config.yaml
n_layer: 11
positions: "rope"
attn_scale: 0.125
bias: "none"
tie_embeddings: false
lr_mult_qkv: 0.5
grad_clip: 1.0
warmup_steps: 200
decay_fraction: 1.0
seq_len: 1024
Each number is 128 + 24 x the weight over its row's rms, rounded and kept within 0 to 255. Layers, rows and columns count from 0. Numbers have three digits each. The size before them is the row's rms in percent of the matrix's.

# layer 4 attention value, 320x320, rms 0.0297, rows 191-268, columns 288-319
079:123175100112124133159097140140113096120136185159122166101129141178145116141131112106127123138100
127:143138102134125148151163111134136129088183121125121109062123080129182114154137148157094140168153
116:114104178128105089109111161102134157148093134160098134135129161095095105110172117144149117163103
119:111148112158136130127133108149107139122099130156152132116122136158124171103150124144163124107145
117:105097129139142105148166144122139100147099145141151106180140118099103157159167119149163097134135
120:138149110101091120130141128110141148148120120127123133111123110130123141098125119133123157135122
117:139092153155142134121108132102124175097106158140113164118141162152152081180102115146139159124108
112:140138174145144164119120114142113109107119086153166152148150119146106115136108092134155122146115
127:155126151101084173143132124139122135117131111144112193158095146146128121165119098102126115158139
124:152149104103083140135105141108158142125168175154102100092161110096138117151116129106130100135114
124:100134131120143119102138109127173164117152143165109152083134162102124112134144137124133121141094
121:126142132158132092116122116090105187165124122155128124127129154097100128124102137132140153121136
133:105139084128146161144124127134122155133162098168146132164110154143093080152096165111129110118146
131:156145141091114098151115127130069153145125128178158116165151115130128125128125135142151135123143
116:099106167134166135123092161121133174099117056126110108135109132106170098140173157121143125142104
112:088117123160105164058131120134113146090116145149139093135132117146150120136143146133103131120138
128:126074097120115115099117142106157122124161126122171117112138102111140142113104171115153163143138
123:085130122117144112126113111166148124117118122148080132077123139098094116139146157129142114138082
117:112097096131117131143090121134107091142162090167153167114103093115157107120150148138149125114131
127:114139145151164108145157157123140103100154114091118113120139093174108116127100219102148154149116
113:153106167105162178159183146142123099112149120119174152143129125120153155100159135140140114104122
115:155159156200151148096063121093127142163140141119128155114109118110169150120134171088122124130103
128:072135164147087108122102095131106142136185108141118139133149145155154121107131135121118159106108
121:119136092107161154181172154108140136136164113105133110101111119134093159143109148171147097106178
125:148130146130106132030120132145095159127148109147106096160105125129094125143112150132133126166160
120:136113139150101119115126107160161107096050151106156165124136149113153136081158127158107121109120
116:096153145099122126107127164136151164110087138141118137117137128121143177101151132149125104097106
114:117150142146089139186148121130150134156076124127141112097162136136147153119139099183118141124123
130:134124138142154144148148096105111121125131094123102144134157130155147112158195137157073104103121
129:125124157179137119137128123160102143151119089161109131128118136085114098120152137135122120143138
128:125139142106130101060104149167152097117149155158133121146129157137130120126110166136135128142124
123:149137126126137157121140118094130128133152150138128108140098091138168135134142123097144125192146
117:130117107119162132109162095116125139119102084100109170132097128113102150104164125118160185131091
119:119133160136112095099110123085084103142091138142129161129102170169113145120142182120096128157120
132:123114093121062148113110151136119173147093157100097124190122130151159146195128118160103147126077
130:098131117102089155129155130137139131170161154119092121142137146159101128121135111123142131123100
115:122138103113119115145136122112160142087126145160124125136152150148130144103119121113119151119138
117:143133133120148136141122122128110116113099122151116098129129119160108126112093155163120124127139
123:131124111153132165154093120096167101141132099067153128141142157100155140116097184118106137134123
121:104158122135085097112134111131166150113097152110126099137150151179120129124179116094111110130133
123:112144158119185084083122136140084139123160182125128130131104125076140117141153129147126130125120
115:116160133107141154106135154090162154169108102101129133134134171112161149094144111110114143132112
126:079105135144161137176144150109131156145190076099128144141125170146082106137103136113098097138155
116:146166086106087138137153093136116120126145144088114096094127112116156126089117144178090098142138
128:112106101111131126121150111124149173159114154126078125142126140132084125176135121122156142121144
120:106149086126167142115107125134139158144116114110133154111115143161134140131144155128136162128132
125:142126126133120153113056123158122128151139181130117109128137157095150132152105172141139162110165
118:141137112120104143111129136174119125119148116126123167137135158112105131096102162110081156106100
115:128121138158108142121136113121122123110108171128128146144157081137159118203112184148102111142123
127:093118118069108093105141148157170107141159132133152154103142114113102144127154103121124130155166
115:128091123115139050102143147133127159115158123154114117134158119137175145124131089161163147092117
109:112133133119126123111136133149116104125153127119176130104124098081169108112146147092109123095129
135:137108158090138127121112119085090126156103156112136167150093165116119142109149144110131167119104
124:132161150160128134114124076063130116153120133147086167131136134117129156105111120125135150119109
122:143075120131103141123137142088076119116141113108133154123142089123119162123129141138086167144136
131:107130097142125130156115111126144165105078159161154147118155142158139145118136130103129080122143
109:107152125147146123140098108110129110132118136093128128081143097142092105092145150157116142148123
120:136125100154127099127109119126110161103114130136096157135166113104142121172143130120134138106104
130:136134122141162156146130142093128124135130089155130125146151106158131125080099128120151144140106
116:103112153113154090124148123086113112114119147165135153133122134132139119160181121094145090095080
128:103123140078156166112134136132164123126115129123166180087114165062101126159106128121125128185173
116:158131137136116125115124163147139106094136124115130133140099138140108097113125135127151138173133
125:145123104109112171138128090127140140150097137166159115089126157087119124137077114169126121101143
121:143124060119132136104146116115123131073136165103124121109097145171173116171121128157116167168129
121:127112105100114149140152078104105122177122130144139168121145110121134130105126075180121102135167
103:157130106164147109137139142107075134140106112156104110109171150111126115142132097091141132116118
107:114152141113135158139156154147104091178163112137128105129109072163144158171113147117111131112156
101:114128070099081129120147130093107153158113092106164113098099078132160108119092100116156116131161
101:131107144113126106166159109129126086140123160116143111115134159168116123094080154121161158126123
100:126157147171113101145140117102130104136094124084138151128130140125119116121108118174124176121095
089:128117137122101146099100142142124118125136090151151087107146145143126146139159124104134102143155
103:179123108153115143125109137114150112127153114103106142178113159128142138130084130156103146099132
102:133137128123165083126150101130117121134125118166111136149126169167128126120159131134087148130113
097:116153055100123134140162094130134124125112125098143157122140105104132134104133107131119133189102
099:156130117141074128159094111143108185124116166120116157125133091113135124106106100149110132124141
105:103128121122135132171122116151120106094117111143155142142122123164132136151125106094155170147122
104:089134128140144141139143164098156105106161149168114131136128160130165134117106178089129121099141
092:096090105113162112109164123144148145122154118157142137140146088161106118128156156129153172108095
# layer 4 attention output (transposed), 320x320, rms 0.0339, rows 191-267, columns 288-319
085:153113124117083125106128152087154104132126138122121137151158145091119126106129187090155145118113
107:095139123129107151096139104077122144091122114108133137092132149154155125161102150094143090088119
103:143134147118117137137119135138160113119103116120143110064132146146114154118117138142115139116148
097:111121140134138133126059100106131093131134149142176151186092164143111176134141131086105115105160
100:149041148104147093112127130109106105142130129110110105164136084161119140139150145103126136147129
100:111136089144131111123170145145160161180155146087154149156114134172133130095122138130109108115139
101:173100132088077122115105099162123142102077171114112123146166156122126131141101127141090140172093
099:147113149089118120116130120101123119146158127151138146152149133127168112143110119137146166150133
104:158103100152098151162138135137160131132112120148132166144108189119141117103138108127078127154132
105:118115100128156104115099136127143136168161160128109139121154108145100104102139123119141117157143
105:091151151059135064175132139105169118153114157104115123119118118095153180151152133119122158110083
098:154112166115135127157090130142103127161184107108122172126092157149143141106142130113141119123160
103:090120053106134180101113151163148143154151161107110121128130140109101125160145181098130132168141
108:142125122145103132127098087127115130158153089147107109141109143114186106104119114102151133128138
100:146147165141157124153098108096114167135081094124099142147135108112119097115141151110163117102125
098:127121167155132158106110147133131100097115117134162171156137044080120133114134139095131148121161
101:118166172112149084140163119166139141181157153097150118122134160114140128084100120108142137140122
100:140129162156144123112119109134170122125151133088105153133100118115115089092111151137091134143132
100:133111114145114104126127132117133110101151098139115105090140165120179111133128126129121080154136
107:177152154158173147125109128148108128094115113141109125132137084159136121131098181115129179174101
100:107096133110153175113128154179062127103131075119142130094103155140112123130169120114133126132107
102:120146181166091170084091110116113132163108161127109130140129125120127154105100141135152115134149
111:141159153110061127130135155143147134117140147130124123095104128162130113121171126151122139164124
099:145107089079151126139089114138101160134147069154148116102111137103114156133089167136120108144120
110:106136113112127129088125099173102112111167114129098127128191116127124094119121138160104082133132
107:156076158141106092115114122148141150117132133149140123122140108103140102142166140144086144093113
103:129092147115097129103090165095188152097103143119134097109099120108146114141159173093166157095151
102:104122141115095116119137138133134147151098104107117136100129087165089133135137072140102122147126
108:150114109140157148174117094140152145148078118127140132128125103120155120172119092175100139150109
101:147154116138087100086140180117124154151139089128134154129141156138100135151116101137143093147113
111:094136112131132144092155171075099128137160139136103108132112143100183069105142182110130128086089
103:120177155110147128130124108131115099149133148136140089110093143072149105141182123138107076146120
101:159115108123129144115094119126095100136140066101121126113151155122081160102155149143116130145124
102:148109169140091097119140099128164133154087149103121147148133151172165159167097138149190177153130
103:151141096161122098117136151146127153111129097125084138139129150166141122140132136119124121157093
110:157181124095095138140163153155117126116117123104146140124108130105132108128123120160154102138074
096:121132103112122137138122093146123142102103100120161108167110155136139142138119140150129098119101
102:156119129114107184149112142134137094124136088122100121169146112129124167128101146160105147166140
106:106143137149144138122153124164162153131109118097119154105112140129137121102152167112142117132117
103:135147070155144136113122111144134148150119169124140148131112153116118127150119095091121078127114
102:123089143117159113078160147101139122114123157119129122123121139127137080117138178103180138166109
101:136130102093099175136140144114140110119140125117138141086153088141145108119139116155143147141132
104:107137128153150134137152126146143109135131143106114123111139121129075135150101118142158117118158
098:144127151139094110138082086126118183151156101159126132114106144183132146093145074146101126143125
107:147140068153080133102096142085113115164116130105109122104116117138125096118109133116138137116134
105:140103150108136135154152135152130133154147129138165136129145111141082128177111146153115160126131
108:122097115173138097138142114123118107147144133132117154110136190098165135082156179112148116118160
100:117169136119167139103132134140128119150169128132132135135087154104125114054107174115101147132101
104:086143123132147120117123162145111119143070144129111145133124103153121088148135135171143113150143
104:105125129095137106072150114128115079132157133114098145131085119135175125118103128135105133106140
101:105111131117118097113190145135163130141155135115115112143144121141141147172137165144125161128104
104:106150112156146081085110176107127122078133113115124129138124138115122115144141139149149134095119
109:162123129101105099133170153080117123137133149146125087122111158130101120166137116099132142082114
103:148124112137093118124131115107154152190147174173072122119120132206123159132152123137147132143128
100:129139137084170129105111127118077163150151099154099118155132116160144125160122115088140110155146
105:160128117108130128122103144129147141060159164159105137122129126142154164091101105130088119174137
103:078127124124131110135092149153082171143167097133086108117153156110139097126175116087128127126093
101:112155112116113107111124116106115144140081137154093130172163173168081129105165190124120090117137
109:145093096140108113131109121105133151118121081131113132146138130190117113085144174151097154122151
105:118107111091149120118121150075103160152126127120151157119146114145129152099099138112120137076092
099:068085157098142166141162110128154129118132153135124156073114139109143119137120089160101108144173
100:126111132160128135105125137136120111140113157128133144094121136111117151131163041160109137117110
103:120122107146102127130083120142123130149096139112118089100092082113126133097113137103142159182144
103:123167154132170146176142138138123106114141134160136117136129125154108118118129113125099113129151
100:108115125137164134116112084139088138154102108147083161067084148106115129090135126186146091139173
115:130139176120085133129099059166138122159100152149163086113137111143108123113144084121078131115136
115:180124148128125099130129156140139107156097137109118116132151129120133114100141146142136131112148
112:132149138127129125144140136183135142139096124157134156157130128166130133112147104129143184118095
118:101083139139138145112136118120100108070132136083132138118144124155112126166166104124106094131142
112:145108208139110183146127124134108159156140116137152102105144140119131127143158189084130123179099
110:125096114130131102115117148200162147182131141127110158110147109163142094131135098134093108126163
115:145115097096127131114121148148119135175117165152136113103188135130140135156120128139127147136135
112:140105132115092114123107139119170188135093130114116140143115134069139135122136141150145108182150
106:129077114167131110127149162138149122117124110125143130100161140151112154155125120121110097108146
111:150122084102139128111095156127121100137102104101120094112147139146130131176154137133131122136123
117:224124183101104126129130122131116130120153143113130092107102147118137147147095112154122143121128
118:150082104123092129093103129129125087142084115108094156108128166143161113136122139200209122142084
# layer 4 attention query, 320x320, rms 0.026, rows 192-319, columns 288-319
093:132123150121123108122105171083157164116145112122152143123174086124123167142114146133123148164153
114:102057140116103136152128097118073086156101180141106138150116133153170122106157122142118117135136
087:135115105130094121121122100096123170107100106173097146132130131130131103121108082150124159158153
087:168113131108142165125107114153141155123153144106130123133126109108139147116137144161113169124101
099:123134154153112137098095110092107126147144193096129150172128091116164081083096143099162149116108
101:098139133126116163109134181170148115112143186091140170140128086107151099089119119172169129117126
089:135107150149134163122112140142115158085179129149138108136136159116117140118051124135122107144186
092:144131151159088129099127140158120124107152148131114116131140125122148134066092148093108124115138
096:165100128166125149115164135119123128117104108106139111141120147118160120139119108109080107141084
096:140140125107185156092116123152150101144118127126088161113112099149119174185150164109122148170168
098:186127097162151169081130139145149120171115151130134136122160118131105097130151155144120156141130
097:096158148112156123192123122122150118145116202127128148125087100145118153142119075141120160116104
101:135097068104112131093171111102121122104120136119146109128126145153141100098086109111146125163128
097:114109145079107123121118159101155147100130097126127160124126188137134101142106152054114126099133
101:123179127112073151132149123148140118174118096095155142135136143127128102118135103127103149153167
100:172121160138168152127062106143149118120122099134140118099147137142141170128105127094147123160157
097:139141119124106116132110130124106136121137110137139138173139153126115135111167125107145113076160
095:142164163128099140129130167114135138156121184129100110138151127116154144116094137127124151123115
099:121163076147163142151107091117131113121109157120163120167143120106120130088145118129160113151123
095:114162168127137064128171178145115116113123129149135128090163148115109125126098142153085114094146
094:122163106091127117122104164105123135115124175118116165142114139077131123101121143113136170134168
097:138137128121113150069112116133108121076148129179079134145150167097145159114112119093139131183128
106:129123102144153157139158107129156070162142108135085130163128126096139132105150142129134119130103
098:138128103080116205127157150132136101169151121156117125143155140183118153124117123096082173120141
103:157136134133121144173131143153119169148091174158142151154215179155147104138123109123116142146107
097:128099169143126099134189122140119124115182131150150122109171144098151111104179124101080143075122
095:085119127124110094087129163116131134125122181091156129104140111158163124123119147153116124128165
097:126126169106104129107138158118168120140110155122077131119118168125101133146144150168124125127132
102:079125156156131120136139144149128104149098150097147098097120122109137151129121173165105126101140
097:141154116130062159140113128167147134153128129150154143141142153136134088098105100140092153123106
103:151074112115117140106131124145142106125133125120106116110119098190135147150142165137148143138109
093:125118147096139139143173126123095164165099151102107150139090104114105109142093124137146119129108
121:129111136120094129102137125105147146129135088136101156119136108125118126142082122108126131129185
089:167118112140136158162138139136100136114162167168148120156171117112110182104097116142143123138109
091:153150134089127158121160083137170134107143149106129161118107103157152087130137108121159144126143
095:095174108150150132128134101140119099135165158135100132156120116097129138105108138162060115135118
092:139125120142110123116155120160108156125116114133096121105119147129134131110134101125103128090145
103:119110101122117146176132109136133099145149118126133145097108186121078163124143133101128128126137
098:188124112125118180062131132102143119145122133103152150127098159182091150166117117157149131124104
095:169093093129162151070105111144099120126149135150143072133154199123097131135145119129155162146135
092:129105124108119122123170139112139117139143109155160149098144143112164132147163130141136118113096
100:138089168129132141121093173134069114159106102098108139141153120178119134158148148138124128100152
091:150132139149145128132132125066142130084116111127117133110126134110120111121182114136135184110136
090:120148145074134120121121110120102126058152134115131145124181133120123128122147143116133101118125
101:149117109152177164133091140174068111146104097155097122170119080148107127140128132099126140092097
091:106171123130137131083128127152139135100145132102142137109134107093133170120117127099101155090138
100:129131141121107132156177116151129108118090144150125167105079122107106147119111125140164141152153
099:128106148116157125081123157127169122177125156113095137162161161115141099112155161133140104116129
097:092112137141083067119127111167137116142137137140148143181108087147129140140112140134101096136141
103:117148175107122125183137126158124123151119131107132116137126123099159170139116163178104144155112
099:127144146081139120093141115182104090137167135114117155149119159122176121073105135149096159127122
103:076126077114122157154138131123155113095136149103106157099118082101093104144115156146120118171141
108:129131130117120127117135136133152099168132131117128167110112147168115120145132102117121102129142
104:140083148157136147097086117108128119139125166128128146108155149170121146158168111165098136089111
106:102123123120122151105107121130121168112137125178141106181141134132166114120140078176161123140109
101:133120171087132110110135123134132053136091168107087123123139116110122127155136142124126101149144
096:106113181110088127114122133131089157135153128097117108139147140159121129133159143118175137122165
102:142108148106125109075115151105118156103105107120110154082111127098123095168144131124100118139103
102:108142105163135128107112173132110134158147112164136187121114121150169140139061138096119128100116
099:134110127115166144122145152134119147122119076106116127126107142115096165080106160131076126186099
096:153160125148127154179153111125122153085131090134115076123168144135108116115117112142119140166143
104:142127113146126126101085182147069113086133160137101168142155125126110107168115151165118107118093
103:114105124098114149176086148106166117142125113157101110158128149161119134156127107129167163135139
103:132125161171141104133098146136147136174140138131136174147111082157101071071118144157173141122092
107:100102121113146083100143094094112187155115127105145140150103137157118135125128113168135094116134
108:161130130123120103129163142174117101123178110117158116134098159089119178118180116147146123140146
102:140124126123141165153098118125120139127060166149128139134153172152134103136106134144101167158099
102:169120133117158152090111112141090135131126127093116041122189149120125134133161123123100141130103
101:140144123151087151063084132103130119148116133168125148095152087136163078141073129106135112121110
120:096141094109134144106101149112112131149070085126112109109176156151099116086104104132112124098157
107:125141151122140107117122131142117114095168163130146147088132105102147092182127097120121105108098
107:104138153140087094140146108120113098118143129156130147123116141153133099060169121127121098075130
110:114141069090106094125163170118159116110188085144132168152158091131129103177139124143141125102139
111:127109117148157194089141117143133117104097128127148135120103105151147115124115145159110130108100
114:139140139134144093162135111121159152137127100150097152128130098143096125106147116104076123136157
116:145101146126134107127108156120127081104177122106127102137165107107131115163139136104126151124070
108:159154145150140136129110154166161123146112119155142144101152147102097106197117129123162102124174
105:176090129121108097148117091093134097121102113105119098095118150132123131093121130083107093158124
111:138140128104126097128147166135105170082116100083154118118073098131163129118110123115144123105169
107:133132092141143180174137101157118111084107125165154159086159152158133115095154109170100126109129
107:081160131109078114152140103146151154104178132096150111124089132146142138092128133136122129155166
105:101126155071124148084168099112135139175116117119118112132134151124152126178142115142116112142122
107:142106118131120156170089123135164156083163152158114124068139105119121104143108115135128168097107
112:131108128134109119109154109165123088087094132155147076107172101145133128160097188113110128110127
113:125124139131132112109158149098148111082153117121137130120118113155120102153122100159129129111183
110:121136108109136105131141117075129115117132173109159102151173137106143082110094165120161142099173
104:153123089107105139133134132147140107131142079136150112134130096096100108098104107133140143131148
104:135136141129136140162154139095132125189124151085167102141129115145140136156154126130122123124103
108:121159116118160121098147132111083153093139129117096104131107119081135138128127109177130152124166
108:119148132101088128097119152069153127144130126143077081103144102137062173120106097167117130143121
105:094143120118125118141119134118131136092110134125158132126108131116127122108123115126134128093132
119:114123110082169192137157122080115113089158099111130174141101092143112162131142128166095088168149
115:116123146129084153132136091158122143140130107152138095114148171126095113060141130146131147101122
110:089149161111132132174110105134075096129127146124125140111103145111089116121162121080128094106130
105:131086135104125142128124145104136156129110137122113142085140109134144138132136142139118077127193
106:077136154127144113158145113115174117119142136186057146101133121127135152145148121128108142112087
119:101150112164143099139097166156074102130144084123113143119106128138144162083196102130137132141142
091:131131081135106136119125165147109120116104078186128105166177145151123092103146135101129160165136
100:100158116140133158151107078100143144140127160148093119126123141144135172130108161093117144133099
122:094116074136136094099125102125099142120157137172121126126154090123154134043122123098142151114120
110:131137130133167131069167135113134140117130140145125105152150134118182111137147103116061124103118
102:123118117121180131106124114078141180113158115154121148133178135150136113138095153108093147113096
113:098122104185141170175156141112152110155089148127112106127122111150091119149086160125106171134090
109:132167148121156119112161153114105136173133110191141133088091101118178077096101081121114154138176
119:142178110169131085132163161130153125126104126128105103135146123130112112127107083131158137152147
099:107125079078158146119132117109086161124090085145132080103163154124121125107116156140172140086115
096:146143189109100127116097179135156102121147153146137143111100095125154145148173105139176120164119
110:125101106115138102168095121134127117145100150119145116137149123159144143086144104127150155087175
117:134148111108145145156115151157142137115137140150159102177123103118103122159156114164123149131179
118:117139125147112133150129143149167113102136128096119168120122075129127167152101108141101087187137
120:127149097109106149147147083145165092070096146125168122088111123137159126167084152160124142094100
117:129142139135104087165133132140149121136119109128125147094126188105081130132093139084164164176158
109:156183132117109093187125099102115136153100123116138125136136143146084123109131119110102120119133
111:108093149156141089150137160126079106146157160111140137141123094110089129119162150135097132135103
113:132118107154139114117157115132118136096157143117147155160117133143181125129158145120147121092099
114:132158140138133113138138118147161074095109136113181116173127069097124161175185106107075119151126
116:111126157105153147070128123131135141146125147166139109157145135131145110088101119111132131162092
115:127129124120115131160100126119164098122121158103111127113145077134138188115140145133138083133127
111:132158137081154095114129113123135122104117141159137147128144104136147108071091110150149154147106
114:169094111105166129154126090106111113080130161107114075123156115151176086122100096150138124146057
111:126130119150114086086149129073135130098104165132116090122119154095132134143158147125104128107114
115:111133110159126147101184096124159106100141159130153136149126139152100128184108165155130109131160
117:098106115112121119096160124091156110126137146158115145158121134090126132134141110140111128100152
113:107104095163150107151114125134125134121103131148102116111108082146175139114133130077133166127174
107:128079105100124097091142175070135138114147112113163111158141157085094129145119147091099143123143
111:163140120146116151117129134128093138127158151101121155101135159104125131099146102088116105176122
111:106090137157100143106104127092094108121151158130127117132167186113118116144160116150144123127147
106:089122129112082146118102090131170130106106147137126162124133133095142133102117119143110140141071
# layer 4 attention key, 320x320, rms 0.0262, rows 192-319, columns 288-319
081:117131115128195143105147118131111133129123151171124135118149102156128113098152123156136102101106
099:143126139112128101125094107131137104151134122152114120108138123117142101131158124165168165127157
082:115135157115121122086161171134172133128146136136133146137153154119184141118144151142107102143120
098:179111138102070154088167144118163134149151131118109172163143108097145119150135137126100134147132
095:125139085145114086178148140136124133121129098138164122112132125149117141099122109124145128125135
098:121129093063102106106102101104097139157121111113151118132154133152133106098133149106155155111158
094:127108115159173132124105127131106127108112118139097136125122122102123144125184150106131106150134
087:081142153143072118187106120175158156098126102134138159165151117118073121129138105070125102137138
093:114134109132114138137140127188184094142164144145084101133146154124090120081143163098178111162178
096:128125173135106120172177105148133161153137111103160110120169106095109108121089159150122106131114
099:154136102096106136149117074109092120095128095138175140141183148099150180115098066117122140106126
092:144116146111089159109112155148165119132155155130145121173132112142126119134131131189142122110130
093:134172144171140115107117147149127107098141120122135116111131126131093149135105150095176118089120
098:138137087092124126207162143136109142155150115155114141112110095171121143105135109132187136151154
101:089101072159142090168114146120163150076163117167125141118124134116130159132118107127166091151116
094:103140129130144146187172142108152107130146088156107124184093124105136124126110112128114178148115
090:132141154150082093129110143161126120110134090098137148139154111148133095150108120144167182138089
093:110067137124127123140149097152134098116124108098121105125156136107106101127135093122123110165164
092:147144107142075104067180169095077136130134146134116139137077122069112098127136133156137125135108
098:150119149085075136127121127139113133150145108128180166161111104151140107141129089156131127135102
109:138069204154154140142149112158138098111079096168126103054128110142108145125154159128162098144103
090:144108128113076104155119110181122117117133110126149171138104168140126102161128156158130137088108
095:101163168184131129123078136115111169117124141121134088108147123115122113138097143100122112156131
101:146166140145174112117115135092098159108132129138182124130157126104154093106136089141116150123109
093:138113146146141117078116107111128127121141171137077134101080105121129139097122118128093119103147
092:123146146125149150119123128152113110141122122078115171156119102148108140122126128158168157123129
092:173142166128140139160095109148161131158131083108113141113073130150067103124146116150152129133139
089:140135128143140116129071094138053135122179105146132119124156134137101164126134095106140146135131
091:174143132125158103129139089127118116158124135133116148122153141140141084118107144133116153148135
098:167103134140137148114091156161130120099133090167099097131152099154136123117163113092112100169124
093:156179128129107146142117139135174141100101152089142118078171145112127105135156053137137163112124
088:097133125135116177159117154110092097124135139151156135116132142153170143109144099112118132134157
103:144097123105107087132094115112144139091108098142141106128121101091129129141138142122115157138136
095:072088155141097076109113100127081113147178106134115156135127150147113120122122113118118123138113
092:130140160150121117106146096096111149134089080167132149164105118164167117102103133148108171161115
088:147140106106080149089156130140145130133154118083171137139121153120146169123173088159079115076130
092:116117078132170140158131102103111090157163107114143157163150100114139117125111126123136134143106
092:089134118116155105105145121133124182104159137108143120115149098093146137130113132131156077143136
095:111137136153114113164144151149115144115152109143113124153129142117124102134139111116111131124149
097:100132150131122117114143107088156120138076122146156103087130113135153154116106158125114107093125
090:138146054142152109156097128163130154111127125096096105119151154143134172111094146127151173135171
094:140133125141156161158090132104161083150091124111166135091119110076115128171175129146163107094179
103:090067141166130150135113175146140085152119133166135164162122139169122117120112175150101123141121
086:100124182176117103171128152177134106135126124114115129152138134115132142157105120120145127105141
096:121089091132113158093101117129121135092148136120139148169129191127096123136111158117141124207149
095:170132064115169135120076136157115158154140119141128145128121134134099075131081115138120120110130
091:154124121149134121120135095104079157115131109106137126158142135099124173108146106156145137124134
095:128128100110110125112115106130133139131116150103162144135119124108129140154105089142085147133131
088:133137149127126130170132132114138127145109126088106123067087146101188127112132139163142144119119
094:152128156166172163161103090138135120098091136131149134175100100131153129133145108119132159085151
090:128100108138128128140124123129121121113118132119144118147158116146113105169148113167104143155140
089:129144180100143109131162125165111132157101152116099142134158174117152142160152137122164130092096
084:112165173143184108102139107129102130126077102138136125132116115141130120152141138148160108089077
100:105133116076104168156132105130167149116175088100101115155095118123153108115076103112150112113114
096:094163156116165153117154130084109151144135131072106135106062130128109093107141187096106126152165
091:147167135148162135149110132116129175093142125095142144140137130134160113129140098154136106136146
094:113109110131123128140121176136167143162073139114107147109066134106119121169133193131139135126155
093:118154116137151169167128148114164114152158129150149129143109140144149158107102153153162149093183
095:142184146143107103068138096162116136107131126149124151160130120096135107124156112135110131109125
094:117117134135119141095106150115118139158118156099133098127155057139138115136184113111131159094114
089:154105114106115151116101122146080083127148169130148163155106159120125110137144108145152123094147
093:125115144116113143112147135104168161116123104081112098117127162190172110170139065100112101104140
092:111145130137117153164174072121109105068143145127154116130088098144136123117140180123128100071083
095:102147132110116146141162113124129126120167111083147139113151133123091156118111084064094130116135
100:134134149098128071109160132170157116142122147147111088071094131179146116159101159083163128158154
092:110103144111144121179098119140120140151113140130136191175136182128133132120152165139090100132132
099:127160100155113118111124171156144112088126137136102111117087121115130128127137156088128141100156
105:107133143129151148139160090153134120101148161127148147150123151132196095172110099151127112108130
101:160119087172101157148120127114081129159058123111122124146133134118121130098110130079150142171106
118:121114125111117131097109139148149108128127159121149110132075089104140146124127150122099155131125
115:137111074096103087106115170160095138088114150115146124089111131124150142144109159124105072124157
107:133118132156104112119085126091109115122129105134138079124147119125132092143180138110129077125135
108:165159088119118154114075151126127130124164091105104167075131133119088125115106100103123149098148
118:127164139129114141145088098145115133088105113143115093170157155125093123136144132120100173173172
103:081144117138138129153137085124134133172108141134123153113147152116131169110110141121114117113125
121:203134090111105103061095093130131144130134138123122101093077118123155112131146125162141147133116
106:148110138132162133134097171147142191120101093143114140140126162113133109081158103110121110131118
108:069099092188137110158107144133139142133144133124099167150095157126105115107156084135095107152101
109:130103124167150126098162122120133143111168124112116137129129102154201143119134159079088105139180
112:158154156118105103141142113131155135114138118156104112073089165151109140121126142168140122092118
106:113099112111160142145107104148177119148116138138084126108154097114127176105142144122100111116122
114:124090141128085099077087152105069116099124145123171092158112129126169139119109110138148120137167
108:101196157133107138125100094137127128154091150153137115112159156094122120129142098142141107074130
107:127132120145132154163107106152132093149151110095140158138168153097176199110136101148146084124116
107:135134172145107144146105136174125182101152099158124157144137124132130152137146143147142127118157
104:139104171129118146119147195121158114169154152136156084131159118173179136135105133146115089088122
106:121107084146164156145089107102122145148119150113118128139116105124119106095140089178120141081126
109:146153095146103108122166141130162136134103122141148101153141113168147176093113131070139125122114
108:155125122145103098095136155129145151141131098165118105109153161128115107120131151130137125107125
105:120119130140144130116122148146111094116133091121119112084119118107084130127111134157173138172123
107:155125162145119122099162111134174122141161130155153148110133134159114167043136121163099111134131
111:188122150098084141088092129160149092108138109126125098094116109154142139117126145122118089130136
111:132125110129143160152104108113109114156144113131110089112157097141097123115113124124149076126134
114:124103104133137077145125138138091121118099148143121143125081146076121122150122139168144080128098
104:130170072151074105130121110128137163145130143126169081123139172097097093101123145140169079098147
111:134107157136153095113190144065110142112152138136128141117072146139119112165157103108144135112096
108:130110138139157111118148115112130132151122153116128141164120137130162098121152158160124152118134
088:110098133192164175119097140128194101118148111143126140120108088143134103107132127156084135121138
100:121156089114134147084100131099158128119120141136134101089154108152121102131095102138140160145118
128:102111156117145105136086129083152121146115139098142082124113153114113125150135117167128112128110
107:121147059150105126106153142113119142131116139088124179175121161138127126119131125133106110114139
107:123160104087155099109134130120092104112114102102152125150124155124154174158107112113127099121145
114:115178150141107153157154134156118155086161080150123193129121138144104142132148114119098150121107
114:129166101160118164141096111109131147129142091151127136111100109130127129056105126132117128135105
112:098143168141125111161163152125134112124116102087128155143135087099152154154133150102148143121121
109:139137127160145139134132102135149126106145098152124114120114092112097161138125162185113140117119
102:073113101144100113120082172139141158089108156173100143139112143156123131113155116141128116143101
110:189138158140156186079121129155180105122144143143108108169114088123153123122189133144117167088145
100:138124142091141128105108123138165143136137140110141118114143125124128146169087106109140168148145
117:149151139094154105141125096132093122174105078111117165129141132166095117092125091141117129140102
122:133128158155107125161137103131137137126115136129134123131121119118147126155146159167127133144127
107:093102144112175153107145170153115120134120141155115127130121135125131116116112085156159082138089
106:122133126130073114077099120146116121123142151138121123135155150149141166164148122115132112152152
107:147142132107162137124155126141173103175125123119151129078098102080127101168143108138139111148119
111:134121165142135088121103101157135212142140164132123124132146122179219129148159146087085130100169
111:130146154145111135106139112120167131139162157105153133165138102138090153102094127104157103104132
104:110155157149138100107135093110159134117166113129106125146123137112108152138113148102126147092130
113:119138156132108122125143131140086117124108096103098148092118117156154158090122094107126174153141
106:124165107139155155130090134117101164139140100101125119114132161118145146117095106124131102085117
109:151128153099092157127147147109132108158098097152148090171139096145121094108126180135125159097133
110:110146115169153095096172098115168128097147146091110138115161134158148097172106157125134132131149
108:128107090091158147110143149130115160152101135130113096140170141137130111100126144138150113120077
114:100147108141094165126114117181118095122149107142112167102087104109083141151095135124112090127125
108:108157118142162121127109142127112131129139094132126107120170144147091160097165124138118153137147
107:150151102114194123138131154129156120160111089134124145176156156100104130136119148115117104080092
113:121119129120134058138141157150112126103107125145143084123111155114150085145135107111113083162148
108:147104108091154116091099134093095082075135181115122188095127133097154150141106168174147151084107
103:099159183119123131152135120166105139183152132117129146105136146154135129097122136136146081092118